python train.py --num_hidden_layers=8 --hidden_size=704 --num_attention_heads=11 --num_key_value_heads=1 --head_dim=64 --intermediate_size=1408 --vocab_size=16384 --hidden_act="swiglu" --norm="rmsnorm" --norm_place="pre" --norm_eps=1e-05 --positions="rope" --rope_theta=1020.0 --rope_fraction=0.25 --qk_norm=true --attn_scale=0.175 --bias="none" --tie_word_embeddings=false --parallel_block=false --extras=["learned residual scales", "norms scaled by depth", "capped logits"] --init="normal" --init_std_qkv=0.0168 --init_std_o=0.0 --init_std_up=0.0168 --init_std_down=0.0 --optimizer="muon_variant" --learning_rate=0.0168 --weight_decay=0.0051 --lr_head=0.00408 --warmup_steps=0 --schedule="wsd" --decay_fraction=1.0 --decay_shape="linear" --final_lr_fraction=0.0 --batch_tokens=131072 --max_seq_len=2048 --doc_mask=true --train_tokens=848600000 --max_steps=6475 --dataset="wikipedia_en"
Each number is 500 + 40 x the weight over its row's rms, rounded and kept within 0 to 999. Layers, rows and columns count from 0. Numbers have three digits each. The size before them is the row's rms in percent of the matrix's.

# q: layer 4 attention query, 704x704, rms 0.112, rows 27-43,91-107,155-171,219-234,283-298,347-362,411-426,474-490,538-554,602-618,666-682, columns 256-319
# k: layer 4 attention key, 64x704, rms 0.106, rows 26-42, columns 256-319
q474 094:528506570460553479455508536525477399552584501501474509514519544505481506528573512514519491508480454445452519427514455525451571531528473548487468519494461473446498543445487437478454498528522453
q538 092:517532503566522542559495428462448457529476483496454550601512498542503418421522502417510513540359479439500523555509489482525529517495501436478510506478481447459496506486533452508519516464480508
q602 104:534442515483542500437511533493490446485530536570429514523475528596484479511513489487463456508497492571489527576509450468523521490483516473497502481470549461493498528535510431462528464502428507
q666 095:473491497517541539467523528468517477639493508557547520549497471453439492481557505403508448544444500469609446537546504480531536544463520593529499542468512528465476540499497397409541439525521463
k26 103:443523490487473504539495439480501452468497469495520505531516486608477472531580452523493474510499509445484535488477485447503484568488489454486494473461467489548468504445481487521473528501570524
q27 096:442483479499414543541511528507472490443487495507460516494456540463435563512445540489513468519451534456476589478526559503453483559418514477495472573555486468501434516535519535485461519465531479
q91 101:526513498461496495545472547460470465435472429481498514512511505460430500519500500458466569452512548438461484448488533498468475465525477467475514508491441488509532487472555587481464565517543507
q155 087:521503421525495495493446503502437485446462558526551485478503507458490500504417475542555570532494549506481471463531505515563505452555456537485466462485510462531430504480537558474580586457491546
q219 107:507553461450501548522516557453542463386511484471495444479488472518426600569437515434505525481509504483448522438447505460458463568530580454433477493556440465469430483491475516529428593490512475
q283 106:435471467448532494546495520510511489479489495416514481483480496476466572529507534558477542489512495472440558414482502429532444473489458489533517462541513522493529490471534518460482469494443503
q347 094:489441466560453477498525459477527524414535498415557520528539493430454466553486470511569501486455490504544456430528479470491484484489442514471439506506517507507434554448463575504518457495514450
q411 095:504509466440420557533529554434481445455504534504477490512478535459380521502489582548525470459552486545460545469501472574515524458581535478459500470593490547409484503429442570557517538536512508
q475 090:486389518544525459525512494451471419430430492486558517561491481462486504547470444492493470442498477544494491491516508563533406505505521488554409455572514551474545471473510572465439483509419412
q539 087:436435529507485469525445531492505449459549510493423504511547462504466514448393514531441487499517511493483485503519493475468514466529457462456475473521446536545498514487501529518430531493498559
q603 099:488474524448474484534429595501486516406465458590510459446483519505393598540524465527503485477484421524483487482483496476450527521528561424554486566526565462453515489534449528474468493567480520
q667 095:529527465524420587561505528484484494483529453452456462508447540463509485532575556456420452501502541478543508430467541511538513546417442510477470494546545544464428577504530522453420559565494543
k27 104:432532490494492463476501612489534503560596486531486493508540485517474565451447568511444517519492467496450571516474409471481439488421554414517490490476490448539455471509487508547559487480499457
q28 149:485466506477523433496536518508518466528508487477492486500533431472470495485439444527476513496533560524427482484426548537457558537468574520494502421495500557500562424518565470471475467410492473
q92 150:519445456445448555465508550442503481473483485509520440493458523478497537535430544490504438553504529510510476518490508506533498498526496530482457547558534518467420596404488479517473443530464510
q156 134:518518478397508583481454599559498489504528486460497476461459444463511528562460452511508494461549570471497536499541501549517486492501479551519537493484577507476466595485484514435475537478595569
q220 141:502473493471481509551508531516551449544469438547538499487489489440491506529488527526464481475477504509483462519520455529547476433510503433515456459628468483475512487456544471494480507467466517
q284 128:526446502524458514502525536479507458426536520439469471525487560482483539513445523511486460551529506480440478558562510501521529435490485516472494477514496518461542495438485464489562471434527486
q348 130:548564557501525525500489587505471511476500506521444482452476429485440553496460554470443485556558485521464492488496559527462479508468536545475520528474449477529510498521565515488474480449537529
q412 148:535470542532451417539517487459494465513446440555527509398498528532460496469551419470551573530470575515527506489565513539503502447481550488398532500495495441506497542500592506493534439495467514
q476 126:529514457449493390542532563512442543525532514514515530504578454484477465525551470526475531471546538509525518478502430465531611494443515508515599456463480503501420463476553485431467433509524491
q540 133:456469456443482435474503473413517475494437485461520499534463567483506492561460579557529458448538474520546499546510477515479492487494485584482551502520507576489500593503443524507520498491568531
q604 144:502481495539489455523524471505468520456525471507514519578477545478547583571452494471460506456511500565519468438506518569527436470451473485459392526581530515467507521432514432514416480491484463
q668 138:501521511418553486496535532467511506537465513444457535463469490501525490506495501485536558473528504495494522496460426522543584496539516513465504455485522579552459548441521512493504484492418542
k28 095:487428453526497454489510496486552504501432529511482516529469525511506499526462515509607454425497493547487513433494482510494472481526475516441408550523443492481499522511463498532507440498586511
q29 105:487484535543535479471508474474569515494454505461529502530514476477501536437511484521521571518496478511561518527527459581569509521464573477517543430474487533510502498507560544519484449532434495
q93 101:491492504492497471560544470413499564536504581440538466554544466498508507440478426517497512487494530546513547496481454586430546568487520495502524488506517530492529531465547503507562540494399506
q157 090:420511472567524495476544405514502503495552444591484469525465523424489529470505471579533494469533461487546531546439428514499382525520462509498508490572531487484579452473475538550534510505488456
q221 106:498424510514452538517492486507569493477509557438500489560464467465494508443465472519446554512531466513536465478540497571467532509459493459513621459507465518508508489459519522525488500542500489
q285 112:406484529461499467433486548529535488534421508455514443464570473563536484539498468495557532545466530556507399446512468550414477534486548419522506482451510468472552467435477552515541475487473529
q349 106:436464473563499473493479453554507479470506541526547478521525476525470521521536469513519444536522503486437522496507501518428459534501506630538434500495465532480514512541421530509485575451524484
q413 092:421466506437475434463514488591478494477495459532476489521544443616499511461547526509556481457530557507481507524432496536468516547553524495511503526428524479429451497445462508468500522492454525
q477 094:459430463469561454491468485540450521543430511459528460443512451444470533504476482489490447481509513506504536539503520506419435554535452532490484537452515546438507510494468545482438527443489448
q541 089:465497539491511501503503421572480546427478527484555515564525454536523500454473477499560510430537525574514491535534479501443518503537483536605435566557594578513480476469452545509474523404528437
q605 113:439454479537480547489503543498552482467480527493542472525531506446487536451537466493447441516472510521495483479541487509495568482524500490472492440573466535543525503465456541540511518538433464
q669 094:507477491433483527508519477440493532529463553586535480446503443563599569477511406530564507532550452484513638521472458501490527563476567495494470527525487507497490549517515524501493514458449511
k29 101:469552470521497524540526527485539472464591442506596454496506529530495441474517522454535560494475480518550472467569510582476559443540516424451475541502521514472515575482468514534435560537499518
q30 105:605547543495554433545478505557576495546489489480548544576488478516541461519488526593539443485465498509494459432466501469473543450474525532553493512431526539444489508517451590516484523536502478
q94 118:548497482467511549547518495467568497513542497520523573532508466476511481514477505550512485439499489561421460435524526517523516409493470497464475486485524559536524483518483491473496542528526474
q158 098:504516443528502536519538597472482507439561468500552562555538478518470444468483540532459459438465491511539465510499581494498578462438493533469589478542499457556547481496519544471515523532542490
q222 120:559557480497535516513518492574546572596441491420485522481565526509551512515518445600455464513555503500452432439470443499467560488450523510526499512468546482567497447568549488461488493514542474
q286 119:598483434467501478500489481508521473499492495482559495580546471481522527549511526536524452450497478544451494499486459503575508454472469465485490489559495490480496487427492487515580510490451510
q350 097:561469453549485499522537493501561469479474548510471529529501496504458460472466517419557490468474477486502515449551531504516515446480418502472506525445457526505477454548536511571488582541523474
q414 114:526529527490469492419513508476472478447502490477504516502503462436473447544490511560479421448551488559520498518549574559493511474501493475508516474518527534431489486522450523488523524469551549
q478 099:525496448466433450428452470492522490486441525596495558523450532560492484532515475520538486515506440516460468525577533470496507495490512503511527440516586527493545505481519518494537532571492522
q542 098:506494533533519513453441456530517536507503549461534513492532555536522438511514556457478463475490442509567509487516570611571535419500432531532541480501550455557473536449488457501439459494478487
q606 115:522484488521467512562506480525537537517491430499548490516502448519575538481478492520455504492537552505569513476558478593489510443500520435483489409546468527519478513520501601417430543555438504
q670 106:572535470501417506469456495465526564428571534454476552562575552529562543562525447601539457472509471491475525425515500517522564474446429502445533479527532514557477492519544576476535520516494521
k30 103:509473528441537517413424449478509549496473501476476526447499525493489539494524459610421499515532538466457469532408519510478468504470534491503502497552438509496499438472535554462476491533486497
q31 104:475516469508593533512431464461536577503505541530542636461477511459536478486525472478545500464537495550489534489481515492531490433497476463474512552447515487483493469467528550465527588465537479
q95 104:577546549538536456464486410488562512553526537479475536518425477454540589555507398515522488518486487501453504464477499524519466438441519488478497607465475511465575473465516472481440557463447513
q159 086:561613558552495557469526478524512536524546518473490477450501459531522493460504555504464547511542427529563467502511487507498475481498465507517451563454489561551493533482494544518558525512521534
q223 115:501571496504491563434469429463503494450526564459517580581432512514479482488454505500504476502538524483484502498519510474509458456447444462538497558419498531484488487477534530456470569464518533
q287 105:560512456478506537531465452510459511510512463516479513519406536512455575489502462467482534519584435480540556444520579375483423421450499508510462494457496512482544498497473453569494507481495524
q351 099:434498529471480461515516504597443481461549519492551458431551501456498521481540388467437552506428494497461499477465505479451553454532495513480529434541432476483516457484474469480556500478433471
q415 096:519502530414442526543572492514446516498515446511537490455562557589469553518494527525429469444486472475412516556458547538507453420467475533616440586524448519457528452491520501494463475504521477
q479 094:525512484527479539455551469463538485476450544534530494488445532510425564528503503473489610509480533470451485498548541559478500462517486477539502502559490456401511514408495508587501499505481505
q543 088:501507524561495521492546460469526530479434488504519532459539483506533480472478543497457418492504498476560475469469547545510408467510475566450464515505471475543439508512526504477464576527549492
q607 108:518490585471528539445422483469522482492487450534545533433471438514479460495589466428481520483541516469557441495534458544529463538488513485520528488405516514499506566507496451479483510512508531
q671 098:548566470529512464462495465404556538509467530518520482460467494444497464465455484475466565527496468458496495561509525470468528506585468473538505553507525428507569502503503474514499497503435461
k31 103:499461541514524575463468530397485518482448517419592561524500495511518554526428514483495496507528501458533472501496485460538530522443466565534516484433494559516467472516486527514509496512514539
q32 144:522395502453432523458501469555563517532437534479536482560472458515527491495468469556524428470509548577548449510498522496498521545472512486515530421506518550458440498543489463478540448429499493
q96 147:531444451487547505484552531523564558499431496447526464550482470481487529486459519558502468484512548588498439425571493496481476463494510464477537478522497557558463484540537532541557519542586552
q160 151:517416448461502520472517519525538481481536494432476509476500503445411597514472497493535429409548505485514522475519558634511513451505508558498519523589601546559479488462501496492498501521545527
q224 142:491419426560503457501481487519545526521423505512589492563484496505544484527471423590479469466545554520466501530484510507539488503458490489522506469500470508486497457463528530483520509476508468
q288 131:543429447531452545426514450486461579482443577482539541547426534476554484554467495480491529500553522503502460525461506481440541528441470500521443510491470533460484540504534433598504548528457563
q352 136:520434478499523486427473533455580472483462571459531516498478526503589480523479501462571507475460504526547559516524466551483519490487408457508453469563545533485457532535445543515502543539553510
q416 175:540492495484450574461497501395569516475448560474489500556495568487508533530478586507548434472471426518523534504508445564487520486468491517560535502527493491520473572503399535529525542519546522
q480 143:516469476508497560518515488508519500459457558479498525538456523503522519582471529488510530509519570484475479518508458445419531426455437457488472457515561535445427507454549536450512481551551473
q544 168:514431511509457490465500545488496496495462514456514530499468511462477525535453528550533482419560550542458525474544547570526490460476461517505537457509542554456455513497471534524482530519549481
q608 134:479452477478454510428501529553516476515466475445584476556494436497547552505490485549547484464548509499494501497476498538597506501499533484531529404567557487534452522435564510514507504461488492
q672 137:522479475525506538502479556504614538526495548458478498547490498530531500508449542513525455449481546526504477521552494428483515490450441437544507563542565481534503568548516485543546463492491496
k32 105:551428472564510436550558454534530463501426422552569519495475402487523460483500471522478481486545582493526598512499471510508461520451585485447483445491474509537413497538580527482504506516483439
q33 102:435493508513545535497456519592439524423505512385546544518478441501503533465526482410537535524499504498496487474552512491495484513503411473447507518480501534491484470497499482494496573510483508
q97 103:451455501495532507437444449524573482480484526512545451514501445601463560525536478524486536504492543454418556464476483465442547501469543476404483501473504497475480494500541541502546524505483508
q161 086:534478441477560490462461438489437571522431510396467513547472433534553505503587537488530522547558507519477437582479508420505530513488424540453508529425450471368509449490489441484489541525479457
q225 096:425486546508578482482419511555482444460514494521452477501531505530475512525519483496521527546511562537515498495477612511535443557465472408397511514479477513429526477486486533514473485443459508
q289 107:463470511518523512483535422590484536522515440431472443512572444439474478517536518521517514507553458517473485478522572493489457484497540489467525509439493568489478542495538568494565459521442478
q353 089:595469494591539464471448434512479425516489519514494506468523460500487510462537442480503456468494527572497551455533497512519461486522472601449542541498526516361528504470464467488449516526518481
q417 091:501453510488492463534455485536484574534478492417517468505555505454470505471451546482473438478464544505515500452421530497406486502481529497505541534464512559499450544487558536505520501519450449
q481 093:495555541533520515532594516525516498541486544475539427514508486496464499512475529526449484465544488543481542476482523547477497522451542460542486526475489552496539469538525462489454499510525443
q545 094:504497559534508607584528538536475573492572464504498482495515448463577495445561511530486486572488475479551476433497515467483454442472533534487530554448468526449537459509569501514508458485484513
q609 106:458501559557506433500475421504496492513455454553455555464499482522502445515546473473481500559447502517472434508516466467406510541483552543502551506421417457467545519440514516448444534531475485
q673 104:539497467482525491490506392582405539487512517525482469501510472502484453544520496474493469560470509508485502511495563475481594506377466568475529570443468521488499458499533528502449565477498500
k33 099:476505495472451496505483539540441566476516483522506554504491544501497537498453442514479524503500578417505474473464590468532508467439488495479529466509425490478540513489510472545513512552525545
q34 098:557527558440450496488552481545498497455454535521479529538452527565462548574462525484519459470514510565486537537512496470491453546508493484537474530500475606446535505534469484502471467488493489
q98 101:518472467468524595404518529509454449378445530532547500528526548504488496496461490517533429578535501502511484536557493472443468527464551499471480495502473536452492486469445460562532488476483538
q162 092:459514468463458502483513480547524434523431550559528513467458494491580516567481555512534430529541442565520404447477573569551450424456516588485507499498539509577502501510526540498511545529487541
q226 105:503484464506494538518502553549509506388456484525520504507488478530464554519493537540493490504507569520472549520450511524454481487482486448511468497535530552469437446504492543542451490499449456
q290 116:510509459521486537458577471598513526501459487451493544554491461432423479501502497437537488504485559585550436531533497492516491468461520535500489507524556492455529541541467426521466448553485577
q354 111:481460548466557485487526550534398529482528484469501566438552473476542537481501448508496551427536445490490499491427512499503550456485471532535500532478464473479515454518515505461521518450508499
q418 106:440541548485447560446550443473484485480514481506504576570482456492442503513499533563549474485515473568470437494472501511527521486468489482522520506472561517500556500503470501545476490533531505
q482 097:506564570504523518461443464563497538476431464534515542519509504516530562503487542468509544471551519494482485606546507507486512472458480510528490512473479467424481473478493511477510486398545543
q546 109:533495480485503461511553535538439429514465550507571555435500463528487486548499498481524544533575522506476462521497518539476458498469483464483502495488522546506523503445500520537535567506520452
q610 126:502395424493449602398520510498486491462446502489511481567431526439500517531478549530493425489499571482600431533475472518446537421502427480445505439557517573457481569429512454513442490520469561
q674 106:544497535445466488461458513520511551529456455536495513600431535436495572534465505543510471407533489507469498525470514461611518462502551479592476470517587532497512520485520519505491467530524463
k34 101:498505525452453532471469560488469443493449467484464498523532542552450560460487529443453498427529593472529525482506532504506430563526505410513418493547505502526545496420507496579512505488476502
q35 104:521506469461444392472480503492469499492532515458544438441483530466497450558521551512544527549473509534490612460559521509488512580554482451479474491544449458481549583488550474590540502500509503
q99 104:486559454480551395561465548467503484537568462534430506471540509515459438506563495396499582539438502472537529509511519539437608542531515480442472495517496453522600507592508460552498499469538471
q163 108:528602508546471489539425416514463480475513514479545488487499463496538451566524514458432496495447460497521519543528462476454486532504523480482491472475467548535574541488444492518475561461505468
q227 115:487513529529505405502431510479488474435537554522412500482512490550434437522577514470539522595376476488484553529487556454419541542445520579433471527486516437475554541503537495511469478478518549
q291 110:463439525492496435537482468521514547528507445502479513461618413542523470447523450476540542522478462545495550485561552497454482538441555420452545472463439496493548525579493504550547531506538540
q355 104:563453567536573574525424447439529534499528554484517511482472500505529472465496558514476496436507537540486525555578530519496485526488498509490457548446516470532503510554525514501527502496544518
q419 091:451502513532508497545452435479458508538522491524486508535509505571556519550500463510491495486524467545458500550563475495467530451473491506499495516431454521536541488477545516493496492503524515
q483 105:504433480477602508523483493557498563525441488451471443469517450529539498498473391501547509483487415555444453485533533498494498551508560479481492539500507465555530487525509511477497455486482503
q547 101:457528466550515506549509394502523513538497465535506486513549505527501447474581520441490491460392466476486483467582455495484555541525527495444452488487468479511506438479532465497447550406493507
q611 120:484581556535527457505500456498502518578445450556457477430510508580474463528573498484548518553447469416539543498473494582472564585476553555466523503415452459538554565527481502493515467511543491
q675 115:459451484448553440524579491530469472548513511489579429420488500516619471544526499527532492468461445549487484468470424472507567576553602450491439518450470476555493451526542565484493548497544465
k35 097:513570528478608440465532414472556517609384484512470496514548534585567469494546451544472456529483474497540427522462553513433471486478568526517496513517479534545444601567476471514424483577477443
q36 111:546512522469521535462505513482446476510507488455481546459485493534457474528478538498461574505498537465448487469494550545508443522552481459487490515554541468541599455464485504523501525521600487
q100 117:596529476461509544454491515530516430460528502480495504528441499532503472546499573453495471480508481481409433501544572480484469478538413456502415522512550491528596467490515435491468555469555505
q164 094:506574566520486569538452500474478475484548514578501548578537518497579383521522599444485490478520478532488489457511478500508505522531531459467496530468467457512515450498480463438572548493506511
q228 124:583454501507564490499541497500487506478543457490454504421516480561497473508459510480479479484515468508442526521545540482521489499578463426497525488532531461509550463477503503560497534514532469
q292 112:540524554541511517471481502460442490599526444525473521472547435485533474534507510414512489531546461461448498527427522482547462483481509429531569562513487535529563444538491508537540519445551537
q356 094:555542463538439545470464479527490514527564549564512475493491473521521506576400475472526443464522528493530463434533563506453473562492530455491478482524546505499466449458527520472513498462490552
q420 109:519513546512504421545504486565528516533520475544486489482504477527493470526518491504478563524504531419436529526511513540537446577513473500532475527463486448578541474503565451443521573432511511
q484 108:542556549519502521416464504552499567492554475550515519483582432521474499490475518475417428529464531490464563478522521526485476566420527464472474504491467460495524488470606523488470568445543469
q548 097:518567565566576512525504506568435558499566504495450572492596501534548472469497506460507520535519488493481466485482523474471513516517466446530443556523522443535559481515530469500453529466537489
q612 113:485533543488572573521485505432535487467499487574486502539522480527526452526523509461499477539496446467510464498547512470510574467474464539504544482457472487495535498524526578493486453454416551
q676 102:554483470443467492550604554545499431503519452544511540511487528532480515552500534489510469546448561516524540554472550507529503552506521462515462512424513478482506462488519495558474508444537475
k36 102:579543554481544419512483504481433569450446526473465514435438525486544494481489512506493575432509515496474562547517561497529433487524448484499474467542512508446611541559579506513517474507463518
q37 105:481515533533426416506570469569509541457536523526499461545532553466406466449472540468460447470466510501520557526516510553516448503514566525471484489583438507491510528471508500501481450531544505
q101 096:514534472498396457521592483492497480484512485503513427516476578498469433548458526486468552471492459479516471534509544558458502584479456505506541492533433496530418448539508472522506458595507487
q165 087:521524473505463451511531456487475584477486405547436537453509496519498516565502485451471625552493576529449555572511529533447527513534477442462479455460416488485509464517485501517521551506507499
q229 103:482551470508464464517519544490459539466502505522502442546603547494504462442486493461500494509505455566498521480531497541504496492500581498526554402558485474526517528581513509547478482519468505
q293 098:511505587582505523482505436521509527458427482437410421484489433457435504445534444459433541470514601629509438537555542481502474458538497463475513419461473518497466541520507566496470413562458497
q357 088:467563471514526479488465472498492501467466516540476426538471515476525473557460486460508540517483528452477523526476518472468533608486483482577474484549475489507497386504459478509521529553577459
q421 097:513487484570495517539527421526436457528467527568463519465568523461460448476546444484422425516480502527495541510513481458481513461499501464509456454531461490586509443484494527506553466510479426
q485 096:486474529472508515504562467519474504531509480473506448415532518438563454469579500536493480468512484506554530435508500425524464480469427446485478476511522471546503523482523540533471439514472473
q549 093:474588500538476463483491428491522484520511493452515440446528482483525494500465437429421480584430515460563526500510513448414526483498504468423464467533478508519466462552487531525524505483484489
q613 105:445572542527533453512504444522551444491485445542525446494571469567529478463564509464456552492557474520560485524560451505499502534463512473495491474457481417605535449526513546449515488507550584
q677 108:430517511516501473583495477516493485517488486543506499497511468482469488521486506510506533521477540537409480503501527512457553508560534468459520495463468407541468443475476514509505445571577465
k37 098:514439438532485427462476545528511530476507473439516499545552611471444445492466458522524446431537460507508539493515604574491454514498476463505497494593552530510504505515572481550504470469478515
q38 111:556524459487554495498500485436510459561489486546533583496506403420570494462559491479492501545484490422523560500534542463492460525477518562441522525509492440538532561481505460514532621520503439
q102 119:489594515439512502491519479430503472539431503540571487449470482479504484463587480501543498557498465528478474544495503452439512542577439475476496582529478440499501448501454446511502505510487480
q166 118:499571534468507509478508480495477548489481496514464469477462430447517459483533519447525580545469530481428471563497480452471524521546454428449525474496481494495507504505449470441512562544409465
q230 134:583572495528518527405464557433527525454500518548492572504490434467541470473555489475534486535457444504494499520484541494457500540486483529461486553484534442534495506564482501455552540460512534
q294 138:547493461398474523470412556475519531508484466536431512445616521493535458462523516545493461536506537425504563497485526493545541500535468508479573505480525463478426471564519499449539539472456522
q358 119:540482484537536513547468401500554505550434463502551447488514494485554472510473468559447434479529547535513456474485537468454409592463490455522546495485481507537502489551513492527528538471477501
q422 106:487513507525559520482487536519519459476531432559459489496494480506502526463539473470453576567506462495425463557457452474441510502478524502518487512420440573524579450508504471429515587373537488
q486 109:457437477456500542496423532470531405448517491506535512391541518465518488470559524447580525535438475468565448539506466520499534553527526482453550513547449475513559520505505511479568515500451462
q550 130:473528585491529533519522514489542446517500448481434484476511442523463452440515526411488559563514501447512516497487456437503478551571487515476499535492451476526506464512538464420479518435507478
q614 125:536465469490476462493508408542516476528466523550491546478547433509481396444552509451426512538450426535561454575486458545506529603492539532479479539493431460551476454555430505512483518595458528
q678 131:497492470505495528478529501499510421530492456587545467411505505456548424514598459406539576485517482446489474544497483491552522592557564429553539503464432429462530444493433501502520518504500505
k38 101:563489564500516457448513538564540565547501499566486532489444407584515511528457460539492503517429522424480546503499467475458508587500518485475497540520544472542534500488535488445585492471548531
q39 113:584468498531507573472413521522482457554502530549442502476510469546447461582466516511473497511528500433470476450474492411497532552437484462428582570470509498433403503594462537445544550471478492
q103 106:631467440524542572478449401482481484499509507464487489519513517550497496552460465546450467515530523480452521442476439455413458531435475454488546435514551461484404507537464528459491514476420486
q167 089:430484437443500519478449434502500471529521492447502592442474462495460558595475455547528474563503553564493527511458497492418459556504457466454520456467515516574536449550505512545531494471542570
q231 111:566464446485419550526447415444437497529435547510598463538519483432513519542534535521471415498519510446473474487468480451453484525488444458499484504556483484451451522565498458428490524477510509
q295 099:535478468465497586528493512494521508507516518566469519472534497469481523536539489473487493539503530438528532456485463475504439452552458542471555446524474446514413525477510485492536546512435480
q359 091:553495527468518445429520538554464550462504552560474492474465487455477521477438569441517516438540491569529512515450550488508475526544438502517458515521452567413557465438544499437505481504517456
q423 104:488542477509470534431479459545485518483521530506576515507472417523442415420535466549537520496569509425447528543486441513587508532529471444495512508476538421581457523502445573456511514532538445
q487 094:577524491474484478508505477479435530532524388485531514518445492500480487494468478512430538467609502479394507465518475487421460502503564477555489423504478406564517468518564564451479499511553481
q551 090:494463456513466511497448432490459555463479564453578510533494490467522518529459528543509531592599524454502502504502501477498528503455489490482498520513496470524464508549480529499515494506529565
q615 108:485476472455510572499498538515592492444528487430596519571532522435461494542473525513541501490527396422502503485509442500504450523533460454514447543566557443428401543603579482549511440483503476
q679 104:541501550457530548500445478527480488544502520569477550494545509457433553550502523536475516488514503531472520463486458465545490471486457464498471491485545419501487467587486544437483474539450478
k39 114:507501551480548536422406443433508516459471567486477527476533524559474514512472475567426480490487436409492457465443493459476526530505493552495535518464447478468528469533512488469495543490476446
q40 118:522571491470515435495478546517469512494539494462438528459549548518523519489487508449469532494465498504523538482543497503468463513562494485529465601565446481475528443531520526479468571501510515
q104 120:556577424444457430525464448481497503496464546552489526456494561510547491536483546473479482523548529429459499496572543459454516513592456468529432539563486503489510511547514498456487538484445439
q168 111:469505535546477425515511404501472557596463461474520527432466520464539468478436466516540506499470473514532472461472509524561509511531514482509524543460442504453540548537484506498540548469465455
q232 126:520513527438473433477549556516432454536561565542396453422522574466476528524487605502446520498466515485458564504488547486432491484551464477465444539557493513492535540493478472499486607543540484
q296 127:513489504372553415523434571429460460496436523534457517445564517538505537496491575533505480492485565437453564458503540484468457505559495455569501613555542507396456482488529485410548518533473432
q360 106:527537523477463438452462485497482518545521548539495535476512483472444495540535473449423476568516531487548549452467562497513457537496494537543509597570501519482584458516484444510482513483534538
q424 114:485543532443464480496482524555440549516494490516473499490490430506492502496580471522444552480584565550476567443499549527542525468498468512472421528531451508495526443567496560443491502540471510
q488 106:528521479416517459489414543479437531565497470552528500428494535562461540475492611483486535549482520515487589474489510518464517482573531527562455560531473421487459502495516430523560485497495443
q552 126:477531522551480476542540452466573551483476449521490489494457502506540512486521506434489507502463445509553473484506503514449419461560543566491462558518444511509531498438547542480461458448474542
q616 122:479564497535475473469476559505530432513535509574476483468520479484424475441526477430470522479461530504484481544569440460416516530493463421486540515579452501425550532538489482474532536501488505
q680 107:500540498399554443395482504481496490586485542516526556437490500497543528511530528488440563509506447459510473488519530517468539498609498467496531531490465494514542387559486543468549497467489474
k40 111:499511565534484537589564515480513458466520491526484421484543515454521502409488601480458466483468556532502501571527426555526501466501462470519486465509499510516488536435584553458519507544470435
q41 107:567450455588542502548495505564488458514436463482488500533520505460469482501536422482532439594486481467456504508548556519491489513496475578502574500493563492509467513518464492476600492458554554
q105 099:564451541544569502563517495533499515504442436489457527552553542461518509528531446471536431536440538529442485501515474494502538509515558550460538525562527481514503566439505521505535469479528518
q169 087:536455525525514463521509443492540538568518482501474502478493534540484509516466450459497409523481485522482503549439502519527535497523508568507590521409553495567486606498481525520552503570514481
q233 110:508446488556507560545532442510482482511466423495510501516526490488483498496571486448491447577532515442470523568507454511480476542504480531512498468503582438507464528481456492499542527492505481
q297 098:507495543532529477426459477502525473504500456481509589461519472472504498400520503397510523461549468554462485479496528531494505471529526516606522532474529493573537501479499512449533516508465552
q361 085:473471525498479470492505455483451470548526528515484514451559562519500548492511476500523500502497511456460612510572566537508541521528516519457484512444490444504468510451518452538481471486473525
q425 087:472473461558505523524496437454513485549452423453496505566464533489464545540598503462500460429487526519473555553489455507558546458515532493455470475529509542528521501540577424516466489425449485
q489 089:472469508498496440489504486435494506507527448488482503483468522468494476538527432560496466487536512538505523518553534529538494477536469470462535481499546472556489509485539560530528495474466551
q553 085:419439452592513484548455458517463541530486536482524449507573540493550549494503504489519432539479562536534486569505558492509506507488490547471448545411546536498430461498399457534484567435414513
q617 100:555488494536501479494469379487532473540446489534570561552531484420476579504529496530462479511484507492578445552445517511509449551446521557552507482553558482496475486545514458497546481419441461
q681 087:498429487521559489568458444517505418496473427477565443528565509503507554469459448559464454496511506491462486510521511526579499578541479479470516484545468463490542532466558496427554400513519561
k41 107:481488518613568550534569470534488493524489459539511514524545431516486491466559445462533465551531549464457481561425506527461458524461482568565504516461539495530463461426442475514483545422529538
q42 099:527573479482486454505472484505500483541483543547433433479494440459475550515404502444510445524472437458483510447528575475495486545554463518414428523579505480459430517435450456512521511468574447
q106 094:549574546431525440500492412542492508535530520511459526472486552465507527541443554527501508520583496520449562457529509531469433496475481502532448531510498467495433562459444503550526528491505481
q170 089:488517545455497437532392524433467482574520454506441441468496572459486555470536558475539514477449582485525535518536451493497458547507482407475566506550557428533463501497506445536614514421496536
q234 116:555590508535525542489515540537479511551504526498451452464432432513471572489435568477513492491550521412448495505478527467475429494578518488513456533541492461521478514533492494519486478480547499
q298 091:486556535500488522518495499467447504473555585469478501406425494407465517508503526460532510455532449514435548547549554466479521455559466500422427515498460440467488540461483451589469514504467508
q362 088:372486536497577490526505544522417536550525499491516537566522513488453445475521493489558478519499558550534481493466546457543418527551437514452524483538518471510541496447510519430498489482497513
q426 093:535547525496440479493488505426514464533529533514507559459474444518519507582462504521532567488528553412525542529463544452448493537447580524563530470436559522475463508463511454510512474532477523
q490 100:467457547509438500519479451499517544517498542557519450499439493512474466536528547476592501548459450551497527495513459550509535544529547549480516387459535444456502494487501450518469485563477504
q554 092:463508555515466475499488486472512592509461518488540495527403495428528484480485522460555464442359464532561528462515442547522456471593509500468471511519534546519502636497477475524482485451459522
q618 109:511503528476528561495556483483437462543516551463480526482551493502460504544457472504432492514510503525442509481498550416486540552537511477489477533446555480473445524481499432484509469453486525
q682 091:518591509530519490476419476490528460504547501547439491526549463481474546446495480506494502589492510476441528521470514465458421535475474459458430450514486492514468487537469393479524488496529471
k42 101:582547491490495564487549455554516510568468492552516474556457501594539573547417570442458429465546536473466508454520532512483463518499465427536502553515538499488522485471452461552481494541511479
q43 098:470547519424509478471488483574495472491523500479560481522511501547540473567499477494522473532464495473564425516511510501494566517408520548427510443582541526535484519570462514480438521544488491
q107 105:550478528423478503510469521486527516527602495433500502466494459517476456465522479503451454516452467471545506539475504560546481559444555536403515512551562399499444497601431512547443431522459547
q171 094:437500433523418490461504529506479479567472545472440543451484460510474440475524457550524492573573501503562499497493564493509495492542512496393581459371492479469486546522530469471484502541464501